Each number is 500 + 25 x the weight over its row's rms, rounded and kept within 0 to 999. Layers, rows and columns count from 0. Numbers have three digits each. The size before them is the row's rms in percent of the matrix's.

# down: layer 6 MLP down (transposed), 512x128, rms 0.204, rows 89-188, columns 0-63
# up: layer 6 MLP up, 512x128, rms 0.185, rows 90-189, columns 0-63
down89 065:474449501491505464487523549468525557522508497424479481485466500461494469480496491504547540507507511484487482519482490520488443511474449496546515491547487493495510461526493479474528524483510513
up90 116:436505547482486522480509524464489550533533515515447474491487498497490506484464480501519518481464459530508472487468500502485477490459541499492496499487536508479504490520511474527510531530511462
down90 102:465524467482496523502463478503508459530524502454533533520497509510482498490499532498521531493498544528500497524461493519454490508482491553465509478502497464536537492510527489457523507470517546
up91 102:508521514519487516483519484465500525504491523517516497516496486516497547518478540466500482533512505503513505489489498509499503512450472452506427517494492507459541475488504461481540507552526468
down91 094:505513499466537459489490471495446452478492511530509505539507525481496507508509520551521481494487482476531524456480520531487515473507469506508502506492490494490473494479516482544532498496467517
up92 032:485497516529477508481518500507509529522481538528491457501492493504486516467508483482498476487494530508474543519444514499437476486546513468501477489487489446520484460484479493495520502477509474
down92 025:568486488519492481478496522522504510508539492469515481490517486521453524500516493481555498522489511509474498483522520489533511515503502508478511497519528502445509500497492521513490450523512474
up93 072:495506476494498531437503514497498470523495522465522506514509484575513508499496452473505485497486486517498509493488529463474519494477467483483471479502462485538517512455489462482474505537528491
down93 064:536529460486499507496502493506523494489523556487529498464518489488533531489537562480475516495523515526495495476503479517512498476501495518459496516523493450464498499463494514520437470528528504
up94 043:492534480521462495510451509509499497492521534494506489503492496517545542478503515479526487511508517500513521495455518470418507431490501490490524517491476463524484503491468477501487511528522504
down94 033:465466514502464513498497503462567532535469545513515494519510454513537487504521508499534502515484526464468533462530531510517496463446489527483536508495482490461535492518515512495524522537496535
up95 093:462553533543464507489475524495514493482462521498531496498474482533464487518521433484532504494469502466510500509476500521500488501513501463508473510437482502463455492495496494452509505485507473
down95 084:508490454487517511511524494500501499495513502488498508532540507476509527479526510509463537507500533479489489493482487484454549507502536530507559497496516496517484485532504548520497480507489562
up96 119:555548469508474457530485483486481482547475491450450500487458497487528516508506511469525498502503530504535539488462504513487490470495512492488474491431568485472504456505463471528504493498516499
down96 104:496536486530502496457504510565510508486524514471451501450461488486507490474529529504464528485469520523492475486507470473509479525525470490510510518503447497472546472493527459483521527490540481
up97 096:465510516523518560533529515543457509490498519502497499532521457533494524458494459522507532502487548512478500500498491511431472441488502503488522481526469486520491515508449463483520530492521507
down97 084:462513526481496495551493475532530497525521478482448512501480478457537526523477504479453489526481514507470504460499468466512529493491526541501509516500486524468529527518523437519521496518472545
up98 077:477503510515499553506522521497538484513464505497456487538482518508478503514467513521511477542490514538512539533474498486434490454522507484486488498489466465484456430509468475477465529503493494
down98 065:503534486494485491518522470461472490553513515535501475465521500536519552489522448517497444515488489489499559521502483498517482493477551488475482511501458467476522487483555546515490497462481517
up99 120:507514469504482493512498507534536538511454569501505515497517524479496499486434495452530474506522435526485511498490488508476483517520525473502504461510528458479462501503533489513491475507499540
down99 102:524471523520489464516480550487489476505481497518502517501516550483490535470489515472524513485494491500495503523458553481452466510514535456517529526502480583531494496484518496502487512468509512
up100 104:494491501490545501484452492529476504461486546528490491478461517507494518469474461483522448506525519491511499471506477471480490496512566507459523510504465493493493513502534495493516487512501496
down100 091:498521489480497481480484535535548542479510505529464445482528456495512497487540476484464496494494473505525497529508502520487515455451457521523508506509487513491513481507513495515484515494506485
up101 036:507499491516501480485500500511475523467499526453483464493471489542506502469495471512488479490498522527487514523455500486440469443497480455496501515480484454490501488471473463487541541502512484
down101 195:411502484499499499501499504499497498495503530500507504502504494473505496495502498501502502496500502507499509495648500457513504502501504497500500499495503499502485504496503505495498496500502468
up102 071:517494520500486527478459513493517491450466522488501462500533465558535536495489460490527489494494470528533551517459519522457528476524466447509489517532517486523496481489508486490454514477531454
down102 066:481501517517520500491513522502518525539520497496533503496527485504491483443492510514451514497485497539483475463478548489478489492489501507440526492518447506533474490555515503511534518514462506
up103 120:539515506507480504498484470500520501443478522480511477491499463462486511456497515458492506482501511530534478534495499534493444429506509493496476498485507511470463480459502468482524522480528460
down103 097:475468496496493501499520535481570486484499511503551469491520462529542486503473510531497523493516505460542489462487549515508485482460502477469493479493462519516471473493481475494533489528512505
up104 106:474472518495492489493485540474510513509481491466519523517494492472495531485506459508479468507519478500551489544495507476487492457499537444477479489507477437520477480510480491533503522528490508
down104 084:498487494530469502487528484515502516493440561535479483499487541461476534524495497507482520511503464488502454502497535495465488507522528486514492494504468497478506537489558518515512469506508525
up105 109:527487494530480496465516512486452472530459489505518490467469495500496470482471505522477481500522497532465466452487517468469464487495507517489514480431536467500483494505512511507482506520531411
down105 093:489504516539499460471490485499551512524486477506469527498455462533532513515513516535479503486519540526470535479514484490514462477496459451518507528536459557522514466471508522442517479470506509
up106 111:480487539485533516466521466475463479482482499539483483505449471487519519494503502511554492454469537468483516492465491507497526509456516483499479478493522482447510502512490457502538538480523482
down106 097:500503475505532513480476489531478456485532514455478491514491504492467514493534504570519474507536466503529486508463524501469486506498467488502527465482503551483464504484492498436523478486505484
up107 040:501511514523467486481502499534492555473519544473479457525491486494502497490494461476485487477505540504469510484453480486440446463536490463483471496462502467479496509485505488466529508501514491
down107 030:474531478506517509514509523514479514506500516529523440473517472509542482502504506527470482520531526477507504486509513484455555478464445487485488492496528483523482453481509520455519502495502517
up108 091:489523518510500472500499463493510483487473506498482506466463511474540481475470475452479493488445488448509525485479497524472518424500530478480472464433509521478486441508514463524491468503505489
down108 078:486502488496457526518492542500484497521509477482518470550507503556457478552495545498517524496536493477475491491553480497562449502539504502509507515517481470510532530523528485509515495481459483
up109 108:511436511518504495501483472530491508504488483452494451465458450500461495486500523492474506481482535476530502480491502497490482417492495513517486513491519492538454501492530460478498473439494504
down109 089:523464491524489480482486455506488499475447487502482478523523494521522514501484483555476512491518508461514519488492499526488530432516490473478526530438512496521527508463467482463520485531529481
up110 104:514497551487497490486504517519523520552501512545520514508458485497540457489476497510497558465532498505438475504491516472486512478547536477506533491463491507524528502498497521503529477456514464
down110 084:498508483511500548496524469475481527525447479461520471498489452489531510528484513503523480462465485519524465466502543483526495480531481495516501524495496511542484495462543529500469511493514487
up111 079:538496501509491457481451481482517505549487479473425466498471484461458477462463517515480516461472503515462517510470471523493441433495495493475496533519507525472459519507490513458478523491531491
down111 065:468539492538484506495508499524472481525475496483460417518479512537538529511517512475529520500520508487485481497518468499520514536452503496511528476499477518559553465544532487520504463476514513
up112 106:505494551533507507475468481493513499521501492520457487523522463484482497459519486473525513513473514527487492495499491514497466482482524445524515525502517508472516511465516483493495530503505490
down112 083:522459509523506442474504526483522477509501520442484523501508489498540509555541493447467510513486491436466490445519528528507498532476504482476486468485525507522519531504465501477485479472521517
up113 097:501516538479523457507471523530514516515466476525521524499547482543503475482516475502518497497494533539526498488483466496467506472558482495523506436488531466499532430552529471532496487480471499
down113 090:539491489485510500532511557468454486509464467496495530504547518538488487499517523484456475529509524547477518474534464482523511513495490495489476511465496504488492471510490480528485529485482470
up114 096:499509547524486546455503461471469516489434502470457499515493493517501511473439449526495532459468508483478520444494452507491505464499501484436477486528472525516502537470484495459488522521503500
down114 079:461483560520491509466476508530514515527486487477480516487477469463498491540515524516473496459448455498477534493524487509551506543501507512471448477483498529527494503526519487486511517513495487
up115 107:489507553511531525547521524509487561475501510486518512512444462524487533497485476484500510472466505485462470491463508512492501501527506487479501506478512504506490476473496463533532520496492488
down115 086:492468513516520491514503522529527451459467487556533525461559504532543491483523533509452470509487484468497529444502488509506494536494524504522487456518489502475500456523495480476522502505481495
up116 113:504481471489450500479529475509512522482466540517465505518457525494471480508473485480469505525502512489513460491487473492485490504537539446503485504504508508514489482503475483458489512506527511
down116 090:541560488471492496543489511457542480507499476515508463484510508517495466523454520501467532493542515492522474493491545527472484493465489497491521486520480527532481466505517481507497529540533518
up117 045:503484566512484540476514525485461513485476507505472495503510503537495521480474487499497502499500513527510516479463513526469513464485529449470521479440455483527478508427450488462506502508539515
down117 038:485489478428487537459562524503453477508477483488495505518495519515550512536542528473472503519484507494472513450489512518533518469492484520502484460488504529490474519522531531499492507505497485
up118 082:510531495513552495502496463490525496501465516521532485489497487522524494471523484504536482547532476449494534495489506547473516474534496459498501533479501522530502476487524512519522510530513487
down118 073:532476527499512491505502494477530495530494503427485506499502513523508502527529496491489449483502518526532527501528518504540470514497510532515464503500515533477499522539534509494479460472488496
up119 124:481516492510471479501511492503532499474480511469423499469485452553509489507477486520466477516481504500488520462491473483503452514510510494487446504526457453504494502482531479504540510482528530
down119 106:512468501496491506528488521475484462455497514502498477479520520501529493604506491468523481535492478493470505474581531495586500503461509544488511497489513493500504475517509506502499502456472519
up120 092:493540463492512507508506512528459521479468504524530481475485481506520521516507424495505506492508466487502481528481450490467495496512477440502536487558488509485510512468473495505502509502493444
down120 083:523542479479506461519471488515529481531536456489512518492486503505529472455511493509516514484496506520490490492443493486491497486503523509514519500500490510491500526454496509482479421516478495
up121 111:473480510526416503504517485517518516511478534461478488506496456486477511499484523508486527432530512529506505485499519513499490464504530485496471468471501526528515519462533485480538497467555530
down121 096:494444462482514498511528516486532517511488477508559486532520480499522487499487514503447483519513479421508497488511529535505501487504485537474479504521515478454473475485502462476505530509499487
up122 109:496537464525512496480527504521468464528489497460445510447507471497453479519451511523468530517500519512513491451477502483507464494487523499527505486484495525473497480466536486541485511510485505
down122 099:497513465445512509513535500507511490513498517516492543494506518474497504530517508468485471572485536501529484527478531500508495497502515522505494508456459476507564474519547497532491512487513508
up123 115:491495516510525521480515543502529528479545524470510507488487497514494467486492507481482508497534447517479495423496520523482463470538506468502474463506496460510532509482559474477495525494525476
down123 092:497490477489492512495517537517534512528491504492532528500501490510469437493563541518494511511510540507491508475514507490502502474507522483491503488531483540499484487481470518497509514520504504
up124 090:545509503513508484482491544492476498497516490501514492518515528535498487489515501500506524512526533490552495458487533465500499516491482485488499529470472496533450515516518531478491538505469467
down124 066:498471514520482513457468520509526529478454467491504504497492495482509544501545520493490510486501504483471529479510497487500514507530524474468533464490497535476485505480552496478476520534493502
up125 116:484487465524503471472501480525491493510506502482470527479502514548440489492485507517461509476494477500459514486490476541471502436470484505533473513495473505517427498473483448498505467482503477
down125 095:511505471474492524516535490497481494523487508514509527510561476534496513500531510500487521505508510509501533513545456511493487522523489536550482536506502539496517557492506505515495499492476491
up126 077:510510515473522523454483513514504475520518550502526515512508483508510521484508463526483488494503508484454525455480514572474522457492488463466489494494517473492506524516502529483493513509504506
down126 064:472490535450517500519506467508479498534533484521519538502482483531494500502541530483493498532484525483481519515494522525552515452470497484513483493475483498485566528546477522463474533499459510
up127 059:544501526517491487467477498483493482474493527502506515465512508519498484519522467491532489506492513555521501500487453498485507505554495440491481480459491467472504505473506518455502504481531462
down127 051:455484486510541479498530525504497453487487524502522510532516559479540483467520465512488499500455468500549524520515520498461507512482515478532480512495545504461501558498477511483474500538463528
up128 042:506503513520499503483487531518470524481500490492476498489460482530536516479491524486491473498501532489487510524419486480459495464512501433483489482487477487488475469467492458469528518465541494
down128 032:470469503481491511496477536478492503545486480489455511523510491484503499480520522467499502491455502522514505504518474512514505478465526516506473469468460522488516466505472543491474525501512492
up129 105:511543513492482437467456494512530522471469527481491512450479506495479485509500492519477494441474484508546497532500519482506521495512455475508461541463494517497465501511531519471498441486523527
down129 092:519495509532489497477511520503490543477469487492483492543525507525535518520511473556530457476471485526498519489543505476547520493486472514534447514470531478504502498521517492496464539499504504
up130 093:510544485499502459533469482537521537522484497499501508481484487498503508451483482482461502512474516454507487505465493504443465493482493512443534499480547491510471509509495533502482492504474482
down130 088:539502488489486535448524499495507478542481491484504535562511547522467484554511519497469531486511514487538485519487530448524491523518484486504506543523510516507491486512461504480496495521501533
up131 108:498523513522517495496505548504510527496499544497496458484481497490490482455466472483512511511451519448462470502492499481471463493464504497525502512524496466470517452480541514496529505523501448
down131 101:520499546549497541498511521491498475491502492490497517448507532517463482475483477481524521480447512492537494494458489509460572484511463495476507514516462499490494572508485493531547482502510507
up132 032:510520504511452531480520511507499531491515552489474479492459456518520480487502509460505485494501549525516501512432499492455500439528490477498505466444467482516471466452495483489499520487521480
down132 024:477498510493532496534516523524524499482493531486576493471503512550511495481482526492537528484542512485508482495493493488489507483490537490471452464513467498497448468532470519542535466531509520
up133 051:466499517517528492486537494500476521467506510506501498526477490547492513494479459488514502517522512471485483500495532490481501493497498447461489503452457466525522515487523514455500524488471482
down133 040:446494494503480496518538472515530496503467513487488495547482475513542489524541538490514491516525491522534482493513487495547465457484523499527500531465523475482457474462474487471457528444530510
up134 125:502479522515527489511492467467470486514505486495474489494459526502453456502460495502477482475532553497492509483472481483492512477509480520493438526510502464482527490490485484505511485473521451
down134 104:506513523474578499528525532490507501509528474479486502498514493489467505470453463546524495491497523485510532469459493485493490483492507462535492513537471497441513550525468532536506542498510480
up135 125:525532517495476508481483523511484540505534492490509509469457518546516534507504506445469512488530479476463515483499486487511501409481520528506483466504498491509512450503489487487525489499513457
down135 106:512485511507491517534458522442503488416454503505456532459526517515510536488464510495516511510492487486518526534487495515551492517563514526505478476491497546475491483521493512474503485507494493
up136 110:514482480507459564523519504471548492544502499536518484467499478486524523503496505514501510488507506557515506488495515509482498464535518497533481467462523412485513440500503505468506463490506500
down136 091:493475496503515539521499490493494511524526445501489499488544486555476450475495494548526531483497526500441521506506527478510489473530494521474536499483523504494552479489483542453525530502473492
up137 125:493528504469528523496476467475469520509512488493484499450497501494500473499492441439508508537491519495461485494485506499490453490499490515501462486464503471532458495470480513516505464517534514
down137 099:511521449486472484516507544543553477487547522528510493519492483477494488491469451481499532465549496552509554490501489505500485501511463458488469501523508555462495546492504503521479507473479479
up138 109:525580494504522527507489491552512516465485528499507496471474468529482522455492488470499467500495480523515497478471482479445517438511524500484502450468471491499460473490481476509492497518538493
down138 101:506505463491486535492514544473477480498533489480492504474486535547485483554521514475484473500499471489522513522479523516546496502483526517506527454476466515535522491532526557483458470521459450
up139 040:525490520525462541481498510517478509510489523482476471496494485504495473459468488475498499483523520535489504551447514494429462449504520450504471498498490508482483471471466480463528506475526498
down139 047:519481496480521522514518502507475492490504516492500490503524490500503512464505493482499497507490474476480528522510493487284478478500518506488505498488510516511524513484507505511515520501521506
up140 035:494517489517458515484545522541490529552504555483484465477471485490486517450489484486482509483497504503488501505454494506441456455502512453519515465483474472501468492455498505478540516476508506
down140 026:506532518467507477502502432500493487497489506509525518468490518482504480542533497475495483493529478482500483509508464529506470461496492538489467502517445506493516437469506493474478490513470540
up141 057:511488527525503447499473516506469490461514473497445527546521542533499499482480481484463512487525511525493511528466520495485501473557497467487476513504530436496474480487486499470509545489495470
down141 050:473479490491498532498519525439487474454468529529456484521516509494519480536499509521489477530481493492497505479515510514548479468508491517480495484496521558480519478509521497507505492500496502
up142 124:507520495533475521495511477480502473529476493498496492471446509502466482504457460509442524532497497487449456506500504513486493505497534480579517506461514522475472514486497516531501507488516466
down142 099:496504499504476510462521487501494567508518453530480545548486488507540506510493499460467500498476536483527500523513542515515494440497531480508476516483488547531514490502477555503472457508469473
up143 064:514483480513523503490477543470493499515516490491459486521479454512489458462471485478478508509521491521523522522486506490456435508533483444524518507494505467531490471501505500506504508436509484
down143 054:472454510497520523475515470465486516501461517472508533574528526519481450500502487513494520522505542508510482498468510485517531513520497527502512485506499513520456495474465543470501508526499488
up144 108:548495512501516541468447506492472493444507498530470508504495457554523502489525494509481544513507534503507505510488498510483501494538524462542486480477513534521506441446492519481501537488520492
down144 091:523488515517503488484516464516517462523533519541525524554456521500446462493494521513485536553517503479489486470474496459513499506548509512543504478503445493504510488484505468533446519479540508
up145 113:496500491482529527456477473509468570540491475442494463465528515488478497450499492538507491485535548489517474504475510520484490467531498494500502500470451521515518480497527469494514476534503530
down145 094:465461514491519507482470533513492464452523513460511544527493482449472494530557544548522467553495472483500501516537509480525511488522479522496487534530474493481509489531513475473502520502484505
up146 093:492476503495451477493455515483558519485462518530508524491492514499516499522471498479472516509570509479483467507486489498482478493483464471484483493498510502531480443502562499496532541538490505
down146 086:493496452489475552499495501491466518500519509523501522500502479517489529492519466504495509486498491461507505491424518469504537524474466490473536472469517483517490509479510552557486497516456512
up147 102:511543550476505480482501451474523502509510500500493484519520458490528485502512497452465493511494512487474547452458500519469495467460494485556494489464534541489473523452493469549490482497494491
down147 094:554489474481448487510490507541511498489532528485500474538450483469528562477503491477502501523477518516452492466502487468561522496510501527517494490476533497518499546511521490482480496486516491
up148 110:501499485500454474529475491519506508541490542506521497512514495483519499482511499505513495516506477516477506459491491498502504496484491468508457537488526530527522478493549464530521495476541535
down148 081:532540508498509513516522479468526499473497457478476501485521475483491520469459463453525502467471516481498456488544517481461489486556577470486509494494556476504501529468491517475492495481497474
up149 114:508528501484483501500470495524483479501461507499518477448493507530498477457491488501505504462514515490472454476488469533490520467497543510528457526487526475529518474531528544513513512437497504
down149 100:464494538493529482461458515510500516515497479521513517518531525454501476490512487515499538502531496455511554548455524543501471498488503498479529509466507527446494492441501492482487505491484503
up150 117:544493485518509512517500527508493511515472449503519443513494532499519481480496485496530526546444477483506500524477522491491462496536504510497480492448533508513473505514487537466515507529521539
down150 102:490561511506509521506526494482462505562487513496482492491529483492480506490502476481494465530499498494574511516504535522513485521497470497508518469515465460491528537525481529478471498474539527
up151 085:497508515503509493489462462505455482526490464485413496482465499498503473456467521520500507462469487479463547513480487513492462471513519480516462522509484491502443490507474515516512512478541479
down151 070:459501515549499531506523518512467509487445489473461503483470493502515532529477521459537526499453535502510508514581506496533494534499510498494523455484542519512564518532506512508476461496513490
up152 119:552501521483485485531522507519515506503442557545475499479483464536449482502481483510463450520440536501455515485485533504482499502534519477539510459482527535493495503473496489451498534493495517
down152 100:511525467523488511538489471479527517497531488526491532469485529520454493506512466522545483515506489494439541464505547490463453500466513473536510530515508492511548506473564515493485459557539491
up153 104:479494522571529509526481469475463500512452509504483513500472480550511530515484480510533490506548492525499476513491461492492496472505504481532490484507540489504511500499513508529496509525563471
down153 104:472486523526481506486526488511499543509499490496502491515491480486492491550487510478337517516502489519491493506546510495524469511498483505494504511523482516557466515505532520468509530502485515
up154 131:527491512503541481544486472497509491515469542531502500494483503505482547486499500470509470470538527502480486523495515520505479462501482461519491520459487516487510471483506476481501479475538511
down154 108:504513482532532470513496563505480502494495497486471501498494518445489510538471474477554424474543433486492490512514500540545514510496499505526529484517487509451490497517500473467462485535504494
up155 080:561485472542537477490474493494480516494474498483527495495518490507504523500532517453480472501499518525461496525486427509496493493530492494474498468483507462498506504483504509504489549504478463
down155 069:487452493538494493513522511489503490470486523518489485510482498537486476496502455510535555486526537506539475502491513520494517533494489490446511489499505529466475485493512480472478510509558501
up156 102:525495519511485476470485470526503474496484539517485536460473494473523489463516505494539496491486512507506535458487437531479506519499525451519500471473516490440493468473480517506539513514516518
down156 096:532478482480566459487479551509469457471539511509506494498532504515475501491550510501520490519498511487502497521531555505481531491512493525533540481467478510499530553497525484466502494527425492
up157 112:536472497514419524511503476505512515552522487527448506470477468534499474469512480501524531475508511514450460505507533515495465490499512493495495485522484525522492445479521485509490551468552501
down157 094:493523495513478480511474492487485472535505507458540480522540445481497502481519471484569486521474491520493486514493500493485506507529503535507493511535468499467504530539491488486464462488470497
up158 098:506522507490491574477535474517474505557525564504477482533482469485457528506471531482496506492484508476520482473505485505488487511496490496520480540527502486491453489520478456492517502487498497
down158 089:486469470471500464492468564456527465439482480519483499530485524479480508501515470524474498539514481532523530509517455499532498510465511468471447508509500516459523512496481485504492530504490481
up159 062:529510517497508481508514472545506545507515511504463443517475465471458522448518475462524468497529500550485480523498494486465451490505494469465519496445459469467529456488486488514527539456504507
down159 056:481521503538512502457448491508464502501494500503494513475537483471536516454500484517493500490523459509528532469451509487481473516505501447470461526490508446545502468491509460505511512515509502
up160 090:504539506500522475484509522476551490496517525507498461517522473543511502490498536479533531520535487477491481527494465467488484483545555494501511473501489476507493454485474523528528490497536499
down160 087:495511511492509548544477529499527485522468461484519505462504483512503537469503476511508475480483537472489497506544509538575530468519517483486475520513499497527498511511482505502498531504498507
up161 114:534529494495514504518447480480549503526478526484505495487531482516527514514508462455489477519494492476531474504491477511483461480554525468515518477480507491463535459471503496523532478522514503
down161 096:547551462501497469499489501574526468515517514508502513513513485479472518518537534480458463475500463469487499474497497482494483466484486493500490469528483496470518487529467502540523491520501509
up162 102:533466517524481493470529517508490496498457508519532501526476512493455496487523482500539493517465495502477508495480469536498508504461489448562484472515508481470485485509509493509529516480501483
down162 089:474455493504529501522483440483530459468487522481517495509507467468501514532538500508508520526535500478493512483551490478532464516480520495498516480498525548516572483496500506481518499493506522
up163 067:564473489552523491504450475485471503493481501506505488498501474511509482494522474504503482536467533530500480517469489470486470487535543478511490492434509473490501491467514514485502523508486448
down163 057:503479459519499486483493474527495465524526498507541511511524458517517529447491456533512497483528480549484510505462514498478530511473505508460545489529481540535510521469533496516483505522496499
up164 108:543489549538535515532483470493512544522493485482532494495506512497494492503474505516488502479531488487506465482498513493488438479495547533490499493507480453495510515505474480492541467466518488
down164 102:497482520521503507482467466512533497496487480538495491501498498539516517574513548490516471472504483510488474508559480548611495498492524496478460483499522490468508499482539474469514518530473511
up165 111:509483518512446454439512515552504481487495491461524492484495472532532468507516493515504449476461456511477538536493502527503495487518493465477447517466496523517502466503514489542508560494523505
down165 097:505458499502505496443538495486475464489501473530465469500513503494483499592529471514524449491504460517464523520535502454531510540457484558483495493511475481499485490551543521542499508495499476
up166 123:486492479550502512493529476533491538478496516497489523474479482540467453464482483518456482513499481511472506507491517500492490498487540500501470513478508523504462520477519522499486509448503527
down166 102:492458490517508520485531457487534565485505513518467481535500517456546508508522453477475479538446496523506523463453476483462501467494523542480532489525540519493474506515525499487537535499494516
up167 092:491537516530474484500470469488475531531478487480415468466467528513506477432464509520514510468465489507479512477475500505471510477484501464530467479473502504473499479526499508526543488490540499
down167 079:474491483519497505498509479477491532449462483495482572488472504452514520510502498424517538483451542498483532481545513509520458498508500534501508494495515540492527519510469533465493482485502501
up168 115:508536539520529453511498465492496478501519500505551477523475494482541508451452481496486490507490515491492523518489497457501486493514529496530507528496475479483499473466479499458546483498497497
down168 103:477504472479514486473481506472492506514491477491519544512530475462503489512485507549493500516489462463501507492504561475523507506529490488498532551571489521465523529522478520481521483505463515
up169 122:499504489487460543490518506521545525478468471447490435447517490489453458484471492531497539496497511501530479488488509505484491501521507521513484440515491523539496518501501524505512503444522507
down169 101:535473509520522502445543503501500511511526529479549486513474501513511516491500479487506504557520490473463507504430525502434500494524531495501492501506498504479526466482549514471502519525531512
up170 036:508553511553472487508517504494490506499489538496446499508478483527478503476516513481497481510508521528476503499445480513429514463545499484533488488476480477494487480462460450486519518467526508
down170 031:482451509452496510516475496497506486483474535502524503565494507537500513474551525529459506518507506484496498518535492554492440456517508489486515525503494507489473508488516550466460521544512506
up171 130:522523523502503513523484466538468496552533519486535451488458507495500468457503482506485526530471436479475508509495480498501487494501548488504502515502464493533515513494484498471497514532474475
down171 106:521495518522485510489530504480540510530560513520524526475454475521544546503485525492464471504489470524471476527500469446514496493498498493464506485463512491531488471459517526480542515509485481
up172 110:485485508484497475502487518468500549514499482511489530482493458468477502473470471478479487465465513481503494507470474485457466486503539501497523495493521514481539413484506480533537530514508465
down172 095:486511494531485499504479501472542502529493559491551516481505475510540515484511511539517452484463484544499502515467477523460533519523533509502499436471466473523504478525509516517495481469533536
up173 097:490531488539469487488477510502536472501470522524504486466481506532516496509525494473482507553505473508524505528482504510493493496527449489542491514440458464493458497499498528520554529464511487
down173 082:442486503493516524573470503449513490504508488511485537522479509517477543534531514515510497488493467458506521501480499464523503525499504509559481497452463521564478484526518531510525479508456469
up174 101:494501526516484476466520486503498510542528480529524485479479509487498464482496513498471526484515512462450474507482509509474451492520513508522509458461484503522530472501459456540543517482503459
down174 089:462491503495484537476494493499471549491474541465468484506465485510502531490520526519507476509469470532510492492495483496498506446511447530504473506492501530520459481517527502472464497470508484
up175 102:494483522500538557534541509472496484536509500521477498487513513516531500490488486558539542530478487501454513451493452468467515491487506469496524505491487477473502477511550520509510470466516513
down175 090:504482526506489494486515527494488535472499508506473541525523484498497508515552523500541469501549533499487487499555493540501523455511437494490477516510488548527480484498466551538530492530458492
up176 113:500487551489504540443454546535462534480537503512527499515454461510528550462463517500507515463469530513487479516499498478496501475537545543508484475476458476522493482503529530496506521504492502
down176 096:459521479467506524499458507548488524504494466558552474522501480520532495501487465516553506562500513511507479531504473474469501506485484520539476495520471508535514512458513507495500509493522498
up177 033:537492476514497516470490516503499511531519536489484443511510482530497507455489473458528493504493522478493525504465468515422477500516505482482469471469489490498509492458499486492514533474513491
down177 136:497684494497495494561502493504496495496507503497503502496494500504496503499499503500502500503500499499497503498498492497505500506499496498497500492504499502496498551497499503501496498498500502
up178 124:498503532493489481529471494502504477559525530509509516419502486496510460520496470471480492452464501450440476460491479474501492463536530501494476499471472513521522493509497515559540487490510449
down178 107:467497521543518518507461553515523506509557458518495494467509521489500483487515468511505487477513511446528493464456511482471512485464524491518492521524533538485551480507506495499510553514491459
up179 103:518499477489516535511472539533525529566535497509531491491499521539533502520521481530491497509545490493462468515482533503482462497529513510505479475522477444502551463506501454526486473510530474
down179 093:491521480496488489518487512507496510495504516504491473480496512513473452525516529497458542525487522488462521487518557526480533476529478526487537419482504540474517470548441492486481496513479488
up180 028:505519535523467524507492485503478547472508552491463456496481494554504494461484508457482500493470546498491482504435483498447490480498486463497510459503465486485490506475469445500521497448518480
down180 019:484499476499471533551513472504522529502456504475529528521513493511513452480512476511466534517499511523497487535528549504508531458463487490480461466537498493473508488485505557465523502506488493
up181 101:528478478544446470551454525504515474528508538496496510505475479514501457500501497463475519478456551520512491509472467479476479514463478498518518534485544471507471489517539523481527508500503464
down181 089:521485484493468473441512458461484466493520520520482499467531521518498515500490473482501511519495501503526486543464540475441450470507513494492518492501507499513530479543520450520493505522522444
up182 115:541444524506513479523521484515511543477502561503519495507511505510508526501495460490458453464509494503501513515476512498500478512518497499501521510491491475485481495479530492509543521472557443
down182 101:476503519501485515500513483502473549495528474503503498532509514514475516486474504499486468458496493479518479485434488488464512505435469519536498467482510514447538485516519537494512530541527477
up183 102:490505556501475465486539487463493477479499561475508485494485509498497529508466495480477498495484506453502537509504490472499488481515529499504471494512458464498495482498500462482514547486457454
down183 089:455512504487500498497458534500497512503535480511494478517517539529528551547499463535496515498475555510486480506569486469460477527468451503526529457491505465478519496496520492493461501497521516
up184 114:470486462509506532467543487521509503493440515514482507532485452502509462502499441485485505482510474531470462495504467517481462498470518472482480470486498520464505472506525474478509527475554513
down184 097:483517470474531482513483496467459484508486495565481521489514549498521457508517474462485490513512489475496465559510508491470518508462494489526490476528526536503497487496519510500486492501492482
up185 027:493523523543497505508505523521478533505475518452473477519502499556506483479503485458513511498510518500488508515453495508427465474549493430484503493477472470517455483445502485461536508476512517
down185 020:480459491488529460503517514463528499451544538522533493507517561474565495504469516524477497567525470525534500479532471512511489494494512508515476527493522485469524513491454518493500462494495515
up186 080:526480523505496488505493506504520501490515558509480501481503478486532498497484507447497493470502502531473523545473538480489535475490489475572522508516464482521481523475504519496509475492538520
down186 065:541486453498490491494468468465535543480470530531493500507450524511490479514460478458514454509464470542500499500494523535495481494494508470484453455491524490518512510515505523519528490524527500
up187 093:544501501552464487484474482505505498474484522462509492477505490467484494476491511460483492481490515528523500537481506511484441440501472483488485487490503504501487453452504462502542520473504493
down187 090:481449513478485502506537503495573492498494495500572472494521470515534483498496510522495526494515504465531496454499544506514486453474481490454488499533472503492446487496476447501525506533517499
up188 137:536512490543513480532500487532502467512480481522494480476498478468463542477475501536518499523515501505476545522471524490465505502526500518511527510452493478489471488479502513539499518520491513
down188 121:481525420496504505562506505496479461486503484509491499523497479491509571464545465488495415543496473510479505556464510510484490516487495508510515506530445494514523476506506467533503477498509487
up189 101:463472525495518515447463488501495520483473520523475506501522529495504490496514490471470454482503528490502497505477511516501464503511472488477487477493486489515456497465521457510487550509514451